Weights of a small transformer language model: LayerNorm before each block, tied embeddings.
Each number is 128 + 32 x the weight over its row's rms, rounded and kept within 0 to 255. Layers, rows and columns count from 0. Numbers have three digits each. The size before them is the row's rms in percent of the matrix's.

# layer 6 MLP up, 3072x768, rms 0.0295, rows 2174-2280, columns 448-511
091:130146189140070120099124054145188092088174120113038158153131161073149102138151181092157130176135104170148120182142089119110101150158074114155144103160101121196115108096144115079119129130128193
101:114089119132142111110113118085126169136091128104177106161101156160083146065116105109130141195120104106129087140136121116124125133103119139129136157157123114108124185124132092072116146106128156
100:125075109118085134123100140076101131143214111168078146156084077116138101171116121117100156140075127156113091111119131178141154148141132161159154140097192157121119152110131115148147190137180110
102:154123155129153122112136107127122164095151145178099157117132130088145119100098103091129162125189134140091164166123113117173120137075170112134136103079140092145138116110144146108164116164103097
096:120083112139106127156145113103108121125148138120131087110111084216187154128184107089164136125093090098158183125122079165127130115154160087129185166128077095131109124112140125127162147054148155
099:115134149199085193132119167136105126172160079154106115077111125124174106153065162088151102090044172109199136102137124168213165121143194161098143102097118188134073132104149125123189202139146114
095:157093072089079114122114127154185149141165111139164120074169135200118194185108164062115127088106160118193133090141097104158155115099129150158147186119094103113123112071178126083138143124133159
097:118169128146063123180149183175101106131127079082147129110112116109156118125110065187093150161152156116114163087064094121105095159083086091140126096127129102060135137134095077040146149095120160
105:155086145173113188097168102123132129142159141166142146130104178114074136129102105147101179085096093147122097108120058172086106196162149110125125127151097155141094066149110143145070133130118086
094:137107165117157177124127156105138129146152124138121155088128075117075086113120107174117117114100108155160122114116157133119164152147160094125116049183170077096102132114133125103078141213124076
112:148116117137095179126133109077092172128147146169091114162173054178134047173158064124130121117156186110114164099141130119141071122086094101054095158143134075099139144173145155135101100108115133
104:096147122158141128110178150094153132088121157169157071096084127106097204139183134164135146138115141113166165067104112154122112077135122091188152110109078121128123120179156160154182082166118123
097:092161111141113137099138106182104120130115098151076130137066109177082082155157147138142137107152161107094180043089144137137150142130114131151127124117109133129079131136169114143091131111190143
098:097118124107163138190187159123163102246154122131147142138080146073132145111158129085087164143129091116145164079156132193151146178096126159144154149152123105133135127127103124080105137079123139
102:114167141073117150139122146144151201179089101121121085182105102128130138101149105155101082106163111113137113103131119178114148068161103209093118108128143101188147084112177097118098118127158117
093:122122166104082128105127122168160130125119137090143145132120070131143163171082176086113168115093145185100189075127166212091084123156198128112099135160125176133187151087136152114123126114083054
105:119143164131123067116132146158156134126114129152138138133109138074156150176155138153186141131104121096125098091134119159126109127142129129133079141054166138064146058119082139112152083138143166
104:161122134160139130095137156049050100114128101101178160126130156110085126128091201093121092142102142159130128101117175125069198182171105097100138143138147080178141185117184103116221139111151136
102:176111164101185096166098080142152118087096201141104115114112173148096079206102159127106166135117158135154100146162158172163121148135095133136111137136090142109187132132154090085099109121106104
096:110103085188078128100152084166052125115126115113100123155145149152142112121105086119215098096091212086159152126129114102189120158110135153090132180133055163113144147088098135132127130111106152
100:187083119185171154092150143073129156142119154111131158108133122128093144095106191146150168138102115116090162170134113183098114105145146121085124092089166167109126146105114204174128180150212078
096:117056138179104087147136153143166135145095088126098149149129126091122128080190109154115106154153102075138097150137143096178116127078111112145107125141076153160165162157140133183080160085078095
104:135139151089121102176148183111087111132129173057136118149142171118107154072130158121168175150157120130158182109189159119153112112156196102158134154141137136107125103152162112120076151095133155
103:144131102172078090118130077135123144086110162153058153133176143137167148176116125092115126141163117132148093154158089142101105151098133089087165179140132108138107138099104125164103142099146130
107:117141097085084161120177158184159125166104155147144136137114078150135151192117183174144167140200209167142157140132087058150169160136087107140124095125099089096126113102101132097106132137136121
101:118104104095127146097129124074125148144109108133110152163170205173166113137117142163188146124126170132135133074084157138133136132072094116091106158122123164186132095147166091160118067179144150
103:142118165116171149105094143125141136148152152144167086112131125161160078143151130098075189154099151129136147032149117132097121152149130099151140158149147180133118106146135166102123092103057164
097:114158055173148155140151106169072171075149123155127109100145215114108149161147112133118160146069117128145077169154151065110166174125114105162105166107132058153147150132162115112148122152131132
101:132139187174110139098158155163117117158101171128126110130121147143161121074081094142112151107138113172181206110173151134089165113118132117063105107120122109122126094188149149138120185067116137
097:097116063157142111128098070148120137093138133122078103078121113089125199136171132129165082123097117140150154126145103132146120110138134139124067174145148095146112087121149210093115086180116120
100:102156137130121169124137116089200078160157166113051170068144109111159099120131116138085141155069088149102126056129131189091176127137085133118130158112174217115040140116099121159132169135139130
101:176168159103125118177112063102167151145093127141083084123116121106102084142100181160127092094108163159119131118115116178168156135168143162094091128111110190092114120145122137082129130131151068
102:096143108134146120100173138162120068088094146107119162156117140145123173093122100157141100101161096114091105136181087122156073065131073088197152073106186128132111172136138115133155099143172141
104:122064105179136132166171123095146112112155097070152155082108188109100156130123139085131125148120100135159109103130151108179166152134163150102177103132089145100127120144120097105126121108170121
096:115148090125105099125135119100108141106140127117134130176123147164112101099087103146165173181154087151110073205135115112111109154120148064108091149113099134106144138117116154087129139163138145
098:160145117104176095158137152168136115115128107102132072052175169153125183177156133125172090069084155098149148092136064109160149185100157138113135166122135138157213120104137131078153107105136142
094:147061136089147153100109095125083139115128218104111115097170081087170123162129146105088082141100134116184062098134104120141067119117101103114180132156091176138168136122132154122132138115168145
099:199066127107114120132101109159118146104168124143146104132081109118108139162123159129124138109139185171162145125119163189118138112130187036128166126132088105161096126124077128126169091138119169
099:166108137090138061108114097105170094186106113132118054118097144133119126117132177133124102144122109123128157137144152083150070145114088073119115040117149103219120204189135127154064110197136113
096:091126141092138134183151182142142106159177114142063128151107120088103129126128107114224100145145081155161118128099136135046119063147146105145095159145139139141113188114116146139074139161156113
105:166093134155104118146151086168167124130145172139084099121104121113172099041082120133124093121092143149118105133107072066085184091121114146130133069066146084165168127098158136103095194129127150
099:126091139103154168168085073164182143157161145091113160136101150111178109110152166087137187146174140110131082133129169122083140152028206146188139096237109144110128131055089078169129118171131181
096:159166193144095166110074128086122101132078154160138138185106181095150104068066050171173146022117107162090166151167152093154126159151140140148080099111070129137147145113103103110122140081142131
099:093082108170101109105140136131127131150164116133153140135138126105082125202156088082068149100093167115172177171160130141143169079124167123118112169092105113172135146080208102160155047181094114
103:128069141097151135060142134085085088125099139212124191127093157163114097147140094083147112191147083078149194088118125151182119116140176114116138126081129131129171158132181144139108169109117122
097:129096174103148190101132161077178112134108104157124147108179159092114170106168088141109073135114088104146111082113134131117127157123142147094127121141100106137118138111117166120111154148124095
100:164160122146179138051094145117067122111183130164120143160145104091111115172074131155133140124131114122142086125142075074144114193129157143160150097161095197130094138199100124140118135196142157
098:113156142152118109103121110165122157140102119149122147110123131178167122127125121162136141151112120023104102121131110145176188197081195108124159083088189145073087111174151143120112144082091084
098:096155102127119152124151105119142154113117168159090141052103141119135129068131122092132124142107110099150065092154119078113149112096102098096073110090135188117110132184168156183146097173079173
101:140136153151191121183123090125137125164186104111152146179091122114117188116087168087165146122106089102098141109160113156090105121095110118171157138088166099153124164110164102126117133096120146
100:099126117222137117128163133112110145129118161149144076118100165130073123109092101175156119166108158162153162095129114122129131111114073115112172208125128044143163094122183139117126132100122066
098:173100096138084120102161107172094089118125104098110136064144094091116084138138111127104139084138114066146118099150238168086112155156061124136123081114132106120116081057124155162118077115136156
099:129066132119128168138154119129129103126206118177116114103168127139085089103118141054146140158107144090159059092104137113105143145155159144147100104147122088120126146106109167131123167093127144
098:177110155119070097126092099121149149118110120124119146083171134154110160099167160088147137131132136067131100117153129125087130146151176111154066124097139136168129158156150204093117111078123116
100:135132090141144154119137116123135109084110132126195148098095113115153088092139140115161114151120152127113085101086154129112112118116138138150181135111124107134110170125154103112155134141139099
098:144083055157110164182114120105112032123127100140119096089204126150126100160170122156168103117125088125196093064147121119119141084137145109102182149088080100112155140173138170167128147138139127
098:188156119102142165181132188084144081220143089126141097101111090135115164143086127190144141130167173083094130166179197161153084129158180114155132134113093152096126130156117101110159112141140101
098:150116144154129139176155118104110129128098131143118157117124064156103135094097185129066182150144086126150121139138166091172104103119131154087143122102171150181138091107123079114159158074107153
097:130162109143147177112125145124106166223105113205155128181181118134102190098074176127166117163125109143117099156115111134120100131066141089193096116154144150137095120144140094084025168117113116
113:141083155161139102101107156128163163130181080110139148141095141174161136159100137114153100080098142170112081181088142109118132128170158056078138094113166187147111159058164178129137114099103081
102:128161131102109132146165157130120125150145139119172115107146193095170110156065139131100192120151113196149154117129121159125135101087062160142167174088141163137114129125142114125115119094116090
105:139157182104097151145116126136144159176077127127128160148154098114135110100166123103080140157096114101161178148082106174187176132138127104098140125122142126114205116121105119142097088093098160
097:170128109093079191095192162118139132144156156132195143104228160196148121102150136157190139150094140061100112145142113120148100141138171130220103132191161120167149130167068107190144150143131104
107:091156079117157095165187074094099151147124111148138147129069151112114104129120137093198122147113169114163147131151149098142181127134132173076134102165111137138112176124175063128076195155121136
098:098171096173151119110116143114103133106153121161162090204114162112150132103056156177193142111097142118127147127118126108095122075169116150129105190121140089122124141139132148124072134165141191
103:102124142107043046149150074147103106098150144146131111091137139178136141083111112135097085150178085114138132116127101148161152157145150144114145157112123141082126129098152135163093148126061105
099:123152102118120176143112089085067191164111090104133172115111098116133157150143132156126109157040131092070147162128185144132130123136103122104120097133180147105083130120147159118157126180168162
102:076137114123142176175150150141111090126096099109194131128112165163122140126149118125156106149091114110113074132111203062114067135111144111149018167129148157094132126092171181102174116095148181
097:168147198157077103109131135136152167118197120118109110132129139112107089076151101093098110156099152150090149168140100136111197084175125131185090113090088117171144181071095080137153136102129176
098:062174136129160149130164147137148060137081132106158117144129106133150147098179099155087072160101116124136124163122100131167156136170097152166103051125208118122107093085170103142000106126066114
095:130047134091093185144091166080120136142172134152107172180117089096122091135107118163097067127171143151091105141146176103118124098124104132105149150137090187107101175095146134100099134136089120
097:179116135099150120166197066106125151113124132123168159142148137179140113168131065109088179136127148102126122119144144134092134115093086102102140123169130136096115123139095212127118173138074105
106:100166076125105138135153143133118125096149167122182127089212133096138163090172200117115093194106110203119166100086109071085123183109095101172181135119103134146094109133053077133090177158049160
098:102152145141120107086232124148179096177094135168142164132105099171127076150162132154148085134134175185156059149155164086165165109166123117139127199151061125134073124180087075109165105118048121
099:117117117076137098125181096127114114136129100075138075102111178159143116149135098095093121116149123076109155145181173149133128110136190130214140146151156147092152131146166189112053255095110103
097:105122190149105103168179151141139186156166114153168130116142056129106090146133115102119151130163088044179121170088168128093106079156115163026121079116102115148141156127110170148106175170147172
095:058175117091125090118100138141173150137155122129071099149125121114163118106078073152136177128104082119184147118187079097083144153174110112152124125150154151103108143157058147099134154046126101
098:129112157128125153120084148181152192179168148138087164155056109138126119094132128123107118082072153131090132114176127136086157066122166104143092141121147061131103135123111141086171177135120094
101:114128135086108083125083156185152105122140145121116109177128119121123156196092144108073129182130141147139168157137127133109167169156155106096180117131191111041137171119085109122087119121125124
100:140145168126147146074111202152062132130159093213113112106087203131115158099146117160140156101129146107118171110096076215157123157145139174107173206092081118124159143118085134079143178093137136
097:099093080118108139143131098097083097121201121122113162166162108179110167105116133173121161087112144163133182157108158106126137178081110219120145119164059091111108137060111126102142119127166100
100:155096043146146140156128138128158112135063109167157144139109135106106112136141166160145163128139144124131169117144093100107128123133165134135169106099173151140127132106132174127141104062084160
102:097089132139125115136129109141187123125110142081128120172109121120172071088166101141042166176091121182183141150083143068118153118130106153154077100140123091137141168083099160151136156152201090
102:056134116148169100103177088149112123112213133134161109092103091084147105113057154124135140113117143123170164138114161110126102178057120149123134115161154196115164112084143215139126142133080153
095:069139127130093121163117169073163122132140124159145110115170092170212141134091173154104117116112159202159133124070104149123160170075149157147141098142090080146090106185111126161140125099053202
102:120144074139159128147081155178141085100142143192109064161132135127183099111084109136128132152158144122093185096155138168149106141135134112081157131100147181133102119100088179099111100139080123
098:115156148073117080073137157091103105117141111159174145066146152135152136107117097090121119103127193107093147062104154117168134203141112153077146121175126113132161093085136127136075094131148070
098:123106104129148133158168196167119067129115140142120136150068152120169119113095092112107182080111141082054082160097129062147139134149052112134153108122089189148092124132155116131114145120178165
099:133108086093134163038161077116158126107115090116098115130143077165159074197119124113156080083125077118192135117092154141103121171161155132111078122148087128116110161083140181117155108063158132
104:130147152187172169080158101094129160156102132139103142163151132158116137162150162123176168105127128112119145161038124186097155114115116170088074093132123180141158115172125160144067167129114119
097:183140169106138139159120107170119090111092136163127136128101154110127108189122173169150096129164138168087163149121115106162143081164092101142152099150143135151102084166128151114134065149124140
109:115137142151126146102119119166121173097124170105217140115155152104158155165100207152125155156145168092151139108084128122094101184184074121117139132139155077135130172139082088122084116106117095
108:153185158136155138124167127104190158151142136085132100210117144121095192121156142110125151081091073114156192096148138154152143124145149104153038127109125163101141122165151118096135106077083169
099:066097103165156176117072087186104107143134171120154145095163103180146070138106076177127097162096157127139089135143147191178178140191095156123131112080211125133127080122118129230140159083125137
101:092123158120146101148162103131077145116150136154143168076105148121119111160152141103103098086120124167111130172102109062089116180102150133132207102156143132123147099122158124117160141142165133
100:081075104093125140141115095145098095226151090048130133093068085197118128117076195232140157131119165184112178154178094093139181085063154055089119144103094111133143132157137088148117109105170135
095:117148174108118132098144123130175123114164101124168095064090092127164104076124175135147113129087179159164129086139121085119185116160138135156186080105105078094148150140102120151149201121118132
106:073160184112073160119155076156064135099124148116153123169142099159187122103138163111131165131141079161143145158165093142127165173131043106121162139111158146125161118094016132171119116102093136
102:104108145131147124157106109135145120128098139143158175095099162109195144151156090137119114168105093142143109130158096188095128156081105068177146114169106144116217120126091161162092107169127095
097:136109158171162140153129106083131095105125070139196183159134081098130109124109150147127085119108169193148114133086101243085144132128158081156062168128081151111137168149149072107172152169125156
107:150120127084146130102110095135090148116139151141168064152192105159112107064165075204128145118111104077152168148100073133157125130153172150166104112157186143093118132095121146130070146134143167
099:158130132143107109129140109163092180158100168116136139159157155031142098140156155150170118175198144113123129176106155170160146117129139088149178132102141140069135097186160140142086093085166112
102:132147121124057128131154122147105113114164139110120172071144148126079136164083169107193116138066169141088104130140095122169086115110160133115080153128104107160176126086119166124149142119144120
100:131082071126068109112176054124083113131108097180142135110109098108187112093118145112138160126103194141142162110092154122132191086164071055144152104132104168058144164116108132141126163157109104
101:134108124145093100104100129105152116145145095132184159146144120092077142127112133163088131110125080096124132105152116125118135157119162196182179112080080102219114136196159158074117128148112116
102:099126129097099147156146104129107155189127082092144105092166171145145129151157116100136121141162122110160099190079141125133209100114107078079167126114109096140201168109116096092144123141097068
099:141097099170137178074152112100128137150171140150089104107107139175128120107142102171133118109125116099149094196165074122121081153094176112134166154149113124183145167124132102143111158140099164
# layer 6 MLP down (transposed), 3072x768, rms 0.0295, rows 2174-2280, columns 448-511
097:096121154113137135110123143103070128141079187126143152107154147155138153099072138065104176097058146145052165125174122117153116157109132142091115108122151171117074101105143062176066121175161172
101:123166130120101108132127117155132080169098111134092142155102136140174137134075121096078072158080140132153131138154159113150122132056116118130155147117121102131118069072123113151127092089112067
103:093144099147183107109183062134142089161078131127172145111134129111097179123147112105167092114141095076185141136066087070073158126112078132175141136159067045151175148104124118119103113158164138
100:102087162160220097182154119136142111100112132154111149135129109098098144136075127166099150135126152124116122136115185180191138133122163043106105103151113126069167164104168078085151091118172112
096:220107119105118132108088101168120128058146098158066177098078141089135126118129094138150143176141084162126156149104130141094138140123157085163092126126122120164152141134057117153139146138087125
092:091117206160148146164183120094069126105070096174125192098085158096132103093141134103117093128134039134084094135083176175138113110148097152129096160132158125129142130156122138174141168145151165
096:166108143118153104073176070126151161082200157137052119189088155126115125061133142128065147174079155119157078109142135172125116094137116090189106061125134104141147171115098119159127087159161114
097:095137132154137130173047082122140132189136118164133096140186126073118108103147172146127169090137106114081118106114070143119173102168130113186116136118107100100125137160128142108125133104119136
096:135090123185135110099133103064137151068160109129129157111082133102133138156090163143164086209079157102110084097156112140108073159141149110134171120110129135126173052089124063147119139171097101
089:153098165114102109154125136204127155111132109103222130121086181069079155090094138151100127114177138119157149111185144158133088119119087152120122105143146169072148132146086118141108102108122164
106:094154123134120163093109126140131114134111104167108128175134139145165165148133115131174193148159110138144120141172119138129090148123137127157126114126135140135158132125139118094100123081106101
099:116146122157117184187132172104130124150190103147140134175078139128157068153103084089123096090162154117124144156081121184163144090059126113111108125126158095176124128146161058127117097077159107
099:102122170109198154126118170125167170099152186088163121162209114124114156157117106162114125149193125133105099161156160109134072078070147174092141099142104087217120198092172132139112075125131103
099:156136100112158107127164152124125139076124134118166075116132084131148057153122119042066055110135148106155089093103092053079088119097118160159107159136066105176137113118109112138118167099089100
095:087139109104122080167175140110120172155170060094169130132089139173121103127124097092192169138146132206162089130078128133139189140129130088165088048155100075106170149108150130110161132151116112
099:156158101141143151126125098078079103102122128145139167141198138127127188116142065149151131171147113122159144102128057118185110148130107057106083084085126093150145141190136146133150119161190134
103:157120122116092088180110108137149173117127151108119189086126147098137123154093095149158126114094168145134077131154119130103157073130144187190105092097130103152103094103129097136082083121150126
101:154133169059096181114213151169135139149167145094193147093206194146188117130167107172096133183070215124113141058092143122139061039133129138101099138151155133114127115107112136100091144085153099
099:166139115121178093166120118076097122150091150169106122093142114136143118065123091074066131137112107101095140127131132099143136165152163114155171161185123171195133168165069133120058114172150112
095:119108025093128164140179037089079179056097132151127112136107141125099132110122103154042120066108123139105106161093074117162125202147145098195179138130168098099127111114069072132193169198134121
107:093167127122141090148121122172194106143132159097098107091147071119104078184142154077109174133183093115133124134127080117164082117135134140106058097127121112131093105176055074099119111136132129
098:151155081141105126049154145110015141156121112120190132128160099160175069150118095111096157131110157144152138171098137148214111123175113091070134108079106118186079137146150087164122122121143133
103:126181155085180122148085169118112176121093120108210154110168082083131099159097181172036160117142148069124214113135116177171130158132105126146080131084092195158134098173128123140123101096129141
100:134117149134106151129223176113081088100178188116157104110155166102126173132141136156106167169152172119110120104090109102142120093166126093101103098125100140104137122121179129107135095206160105
117:082146132133100098172133132135137109131139058055118120147152078102072166131095143129083163097118212156072172090164137167142142154131154125115139105153085168067095163133158106123109170146124083
098:139115137105071158128173129155152150132154184100117142132130149155096124073112111162105174135173145114106098113128079117101154151155142134112118160068098142089164124164119095191121139142087184
105:129141153106118091207100137091091108101095115106134136163180181153147145191178138102123176099117094132124142130158107179107150152113116116111138068098129156137186079127168157142199080120120107
102:123098124138117092100115087124117090186133100116088146123140093109136160126177057120197099135145119121101141085126126089120062054059149128202150106113142191140057111151155132194126050069133087
100:141155098077112084118164173105101157123140103146076116139092082120087108113172143162113031190151089123059128137118107135132109152100110132145077068144163092092155085117097099120088094103157089
103:113126104101137104115111132128165151071131069101115111099142159098174064139094168172106108146122103116125108133149142077101137158105075169129122094129130181063123122139111059104133181109158139
103:107098166098075146151120114137112133140126090123110151107164169129121105129100140129119124129125159186138118148136130122139064083183169143139148074143162114171056141127090163172117141079174071
106:074089088109115142103127122112157148107177161068089153094101085142150133122106160065152070187105131115145157138201127134142102067141134123096088169154140103116161137142150126136128117146131155
103:099111166177109075149103130112091196134117201104060137118166169119111083143119121173176112031119109167135145147162114156113141076123082099105143118147138061158094157099135086170082111083119147
100:088092124166084093109071155110089081121105105092167137137147106140128156132096079123092109181139075170159139132126151145141108151116075137114122113116134164113140100167150081115115115136081067
100:101171137148134145104140082074126111118156108091122102110169134130135126177141131137129134105137104163110108130150073112078151099152083151116142099129150147157155129117161137149143138114129066
099:108062142127175104166089120170150114128096156126170112112077145062121098121100120120131136145118063170098092100123135169121149096131177159121121162210146162143110100050077162106129141106125130
093:118171122149140103181157135162126144186097149148120134146036201139084079107146140151163124108136116119147104185118120092129123085103085145120091144123127143084164110087120093118095162133093109
096:123106149167123129102093088120138131082033146151105066147078109168129112147142119104043075174160159073079116113125119082149122163176058146155149110114092072112139159150100117160134133158201120
095:087090167082181079140084126135137120166162115109167161116134125095161176108137161090165108149184145102156140133088148135088129163142105113137152121193077160090156120112108101090092081147152143
100:123131137113062154165136107163120115162148095096057132146107120130125170130138159127083153182156083105167109131072127118152061160164094155149094151115148125099134114171118087150098103085153129
100:133119113175164168068050110121138134039143182108106121134132177090129126112150086118155144123139102133086116128061130101155183094128153128142180107149182075177116139109173178141120223143145189
100:146127142147096136168132091142122107087174091103121047135131128106132137096156054139163220077152148122067113089096147106062118077113111126145059118149162098145147108164123106133132129105082100
100:086124124165132139117183126113115097160097161137145163156114111112138162170057099106141149105095109131175131068107175084144087119121159131135167144186150160170133048107113169129130127113154051
102:134133148105092085099180133072136141133134168152161107149111141136130125121125084094111153115053109088181131130101193207061109152142109108180135152117122122138084154165159137107115138122145128
104:127140163151142186101123138089145085175133135107179144160153156140129115141127094155158120104140115131093124172103112084121088079145100091173118059128149145148155120153153092131134170134112138
099:082136067164105168151150086078198087111147116153092090166172131131125048169100100126145093069117134137156161133142074131143143153115140053118148126114189122078198106176132114127111177143162145
099:108108126190209119137136140140173097137159117086084183079093081095082136116142122099120185115135097161123131104069095174186106163075085121166151165155135127078161140179130105092128121111140159
096:193175145130176126137063137123066122083086179123108083115109134104133105151165165114123147104158110103126062108132118150115109170109152087106069112105169091192164138138078106174094165104139158
110:127107153111132162170173127144093144111053126111111113121068104098140149047107037128130159080145085102127138137152080173096098151126113159150102101084102065110114119130152099162149155145095161
094:068141161137150107103092144077111116151104114178175081128107183126085064092124095142133117155129126116164076170153139139156177175090179157121118127149073136127125113192067173115094100155037126
105:128206114154129151107066148156153150129119117103084146169133133147072196118145127059092097033114123141138126112141119136174114064164139147129071114098092146162105109126159081193115180073136141
103:150092121048098136187141102133120111171174174100109103170131095071151157105149066104085113142120140138160106188088112183177116106213084097109161163081141151143112142123148159104114088144114107
095:146159087145142134103082087098105075101097158102151146120065118196115103113060102154121124110157106149017169145147135155103166101135076162132126105146143170132120163087193150087152134160147108
110:155151109149133161084128129107118102118134174113171092130107101180186144091132097076158163112145118087087109101088132155069169152081095124139124145132136159115138162169126158185090119129135141
096:110161114130126157155183136174137146102155119178098082115117113126117123170068119134170153112163156187163153124173145137144117077136113159177141147154083129115151066199148073076130113139158219
098:140141091137115118145204107146195202082130189155145134174088105099178173140128083113152155109152141109125113109095157187157134132137129123070051108067128107161105105183163192092125126157155146
108:162120140065152130146158111117117078204095097122145156099096108165159163147145124155119137132122159080121159131109111118117156107155135168129113159141174105163136140136167165106126106211182127
103:139122073095119190099161129132122081100117153155113143138099112157125152110127138070096162136114090169097103139089123127111148081158116117171120116138104065119137089082183159101148180119127101
102:113139158106142104176076101109071043142118174125125140132098059179123143101164132083135144099099121173111172120151101106124107129152136198125099119144113116117121147133095152165065117079160086
106:150064142150122106173168072141116105104098162120135240121139139136117031068147122118100108112156199117156097095111145139092139112087133133082100172145146162150136088159063144094168119144100135
101:051075127135092162143129147180168118120046106155168135123049167163211162154116104151151149149124105105101142098122134116154112130132175139139158080193147119091161081148136177091166153135137210
107:166113056143179051119115124136077103155116123028130166104136158121107137122103121161136122191133087051081146125168148176144150130109144108109149148167147141097134113145137131184164168071155107
100:080116149097115140124162170136117112099144155124138140102079122146099116073157132163064157068120164148145091136110142134130162115122061132179139144176119181173149141137207122147069120154093188
108:122143129132123139135124110131130070097113078092083115074176152192134042090108100073158162123121191072142087139169179136152133125147135132121107149181155140105112145122140144135136136110229107
096:073085095158121127170135141098120089069106106126152130144208064164100158128101087104193163126114100157077154112159094120121147156068124135155114124105091149042149084146125126105053119110051128
101:162137108124082123094091128142121105088112072136126142183119171155163102190133136163147118120126135069154134126119134081143172158203130161134118105127131104233113125124075137118132138125110111
098:151151137120137165094160090109165177110075127138137070147104078148096142133087179107129163130144180090063101089138205204118153151124136162153095119115171170132162137156116094127137094091125145
102:096134143156123108150098140174106126068111159159113116135116062162118117110150142129119123061092189073090141084149110129134088106126121158131127132108133145072119145139132113144102117084117064
101:109153150208149103080194166134087138161152120112150157109134134158085175119097119085184144031105119157046060114159160143100089129169137175124174148193105131133197124093116094117071100202157111
099:144146176181131091119116097146121131158096135143068135122158134127135170131140137087165148117166156150161076154185089142183098124132191117128140109155063088153195043194146095056148145066127162
103:104122174177139101160079113090115097127064145097107089195165129112126093122125126138142180118121137128106112078153204059200163112136134087094156153194130109152108154173151110096120027175105130
096:118162123129117176193104160139113113075091110122082199132124148113184172091129095106137181113163154093129144101142122127143085106159156173149173085174097106138112150087161186187051084147137123
107:106097066175061096100132116156168081178072099131153131070140119154135130172201123186123077144119100056121135132126092090124142103120170089137164092118096132046158099103134131152156144155136140
100:124128155121151127098161102117128117104104118084154082102133097141090079119102130147163099064107126174148116113168129164136083112092166140149204143083092201130100105151135098140105162137223144
103:130181176165114117169127134165176135103146137082141099122123069102161068134109072093151122111196090094104127204119091152075116147134117220111174161161195103143122133070148148089143129142121144
096:106161086083133139165146112106105148107128145144094076150090110148098183111165131138080105018134100114113099163183153091186104078123143151104175134102099080102162118113158173151120123129066097
094:160140156128110169095161157093137152175141170144190156145071149160074168143190158178102136109128059124135121107127072143137166120117128162142138104141149198123172119117093125113177070109162153
104:090082109168070154089128192074123105094107171142133062114091152073138126118058132191136184128148107125139138170175082067177113113165136130150113081088145139135146147097100155102152060090150126
102:131089070126165138138105142148155155135056134123141135146120169106114130097186141036172106123174165137119131141118123144117130118174130193119120150121118184179140115136111174116154109148135100
099:087177089106092151106140169135109130119112141103167103191178094132105178092156157144071159145147101112105094096135103121126107028034144124158096139087092121106163108117107136114159115121087168
100:148111182131117147088116130080211173098097088126089115067154119078184108095129112087131110047093166140143125145166113144111117109159115076173184110068141091161182184158099102131147070125120115
097:182098095169103097089189092145154101115089131163150133149094123142124124071143142160030119162139144164147166148102114134155152157088142094153152142100106123129149132114139081125102154085143137
105:115151116154139106149191083109115127105119086163117130188066152211138164156168149081188107157127176085151113156176094119169120125101168157073123130092144084139099133139132073091124098189130142
102:106095141123124143155135152097150083144127146110158097120130106109154103129135060077114100138137126111150154067097097235128119133151167148113162128095116135144085131042098124140108138147142118
096:110103101106148166102152160150092105099098115090123117065162123094100127106179126119116090101096123153214126161165122113158114099136125179107065074145147115160110147100111097094201145188196148
104:139130135092146126151151151122105104116158174180083107157179028080138056178121116128127102142112139190096104139142142076100107067076114181101157089151049122133075123073120147163111074123116097
095:094103108077093135106181123157152122086085146110087154124125114182096110084106121119124116151125051107081156127085093192111143154122101108169101084120161088091149118136133181109068109146137131
091:132106147121135137163158119113195089122096098194107145125096099127109116058078159089101156083089144161169064109109140156105137171067093154115144139126151137148123122134080175154073111118121178
098:101134091081097084127119187159187142128144154082120190072100112110087068176140130144144094081105207110118085110174123161137190104095135199165192110142095151107095135130099133100116139114138112
101:183115104146111097145125122152115170160145187106161113122130078090143106140102177083176082082157072141104088150127085229172066061126084106119104175120185099126161164155084047090148122163137181
099:111081153175107132149060124115100165102175138139109187104100137115102167118123148106149128169117113113153106176177112145124119137104138152108109077104152128091152098131082123119137081109120183
104:127153125176115150142157153178149174135184174126147144108140174065128121152152145124201089156102108127115113135089062104161124167096105075158078150165145139085127136107147064109073160061161146
104:183109123126114151130151162106080146162140136137144153129136124189119100096170090139149121133135123165103164103084147057117115084116143080156089135113077069051125159084132108125122139142138125
103:096089139085102116203126126112123154140136152157125126095098160116109150187155099126158148114144159072152156122095139106149112178143128221127201148143131152105117076136158070149081135136094107
096:114114113059133148138122123116123117141080094112150143064111095163100130126119086130158133118089158142129093112088124094187124165116168135159098088137136082205129199108156156125119134122130148
098:120148113140096077091157088097128086153170100109125136115173148171158110081080101102130129083177218086112108180170077130116055111108142132178200171098148155111140104105067148120148085160099130
099:086175129165156120142127116130111138096077143092115121078108160103178178092145119143174095014085148087089171108185140213109059102097170136110128057046157198141092051142138166132127132151132146
105:140146128070064141205128164148066128113153128168210062075079174138103165123145175149091099108201075143153084126153135107099142162154103122114107099180081237072133093063094132158138146161098089
101:158146135126107104161124099110151111098121184068154120149104072086146158113173102151186157129117139114131146144099088126116155095110118137151084081114123153156155134090131091113216151135194111
097:182147049115138082158090113127134138142169214089143105145161144091108157129150145094147129105115114113096088112154108101168151090111139142074124099143208133092176083144105158143125081131215138
102:065129071103160136075147148113096191106094174164162117160071184094127141155097148105136133146136093121109126151232126119083180207147167110128112160135108149102151099119122112093150112134083105
103:121098210113085150110124128197154156140135103118148132145157162124184130138118113142148112146131169134142085139188131165129175121131137122099157155142117100166156175164119147174130161107155090
099:168103133096069153139163143146134059113147063131141137098118065103164107108119120031131100147131138161107119183163157055167129144144160153189159128139126176112112085156148124116171143112058131
107:144125158124154099102130121088097151073164106147115120078174181118124126163151100130113150073139131097182086104068143159182108116174114049061078127034135115151143175173115135154120080123120087
111:097131162127134165122117138152107109122076126101127128124089132114158116135203167142176028110146178096158140128177149176115122178207120133144101125142113132152090173126137182178114137123123105
099:111125151143121136081157147117165101150107132115121161166127151055152131145187174152090111160100124142134193126111123147125131122188148107141144118168141069144169101106149137171102093109129173
099:124054162114120148194149160137116168134154180177150141161151131075012131180178099105150086153130107141135078097109149136173175126135079113135113205068122118076102118161156118142140073148102062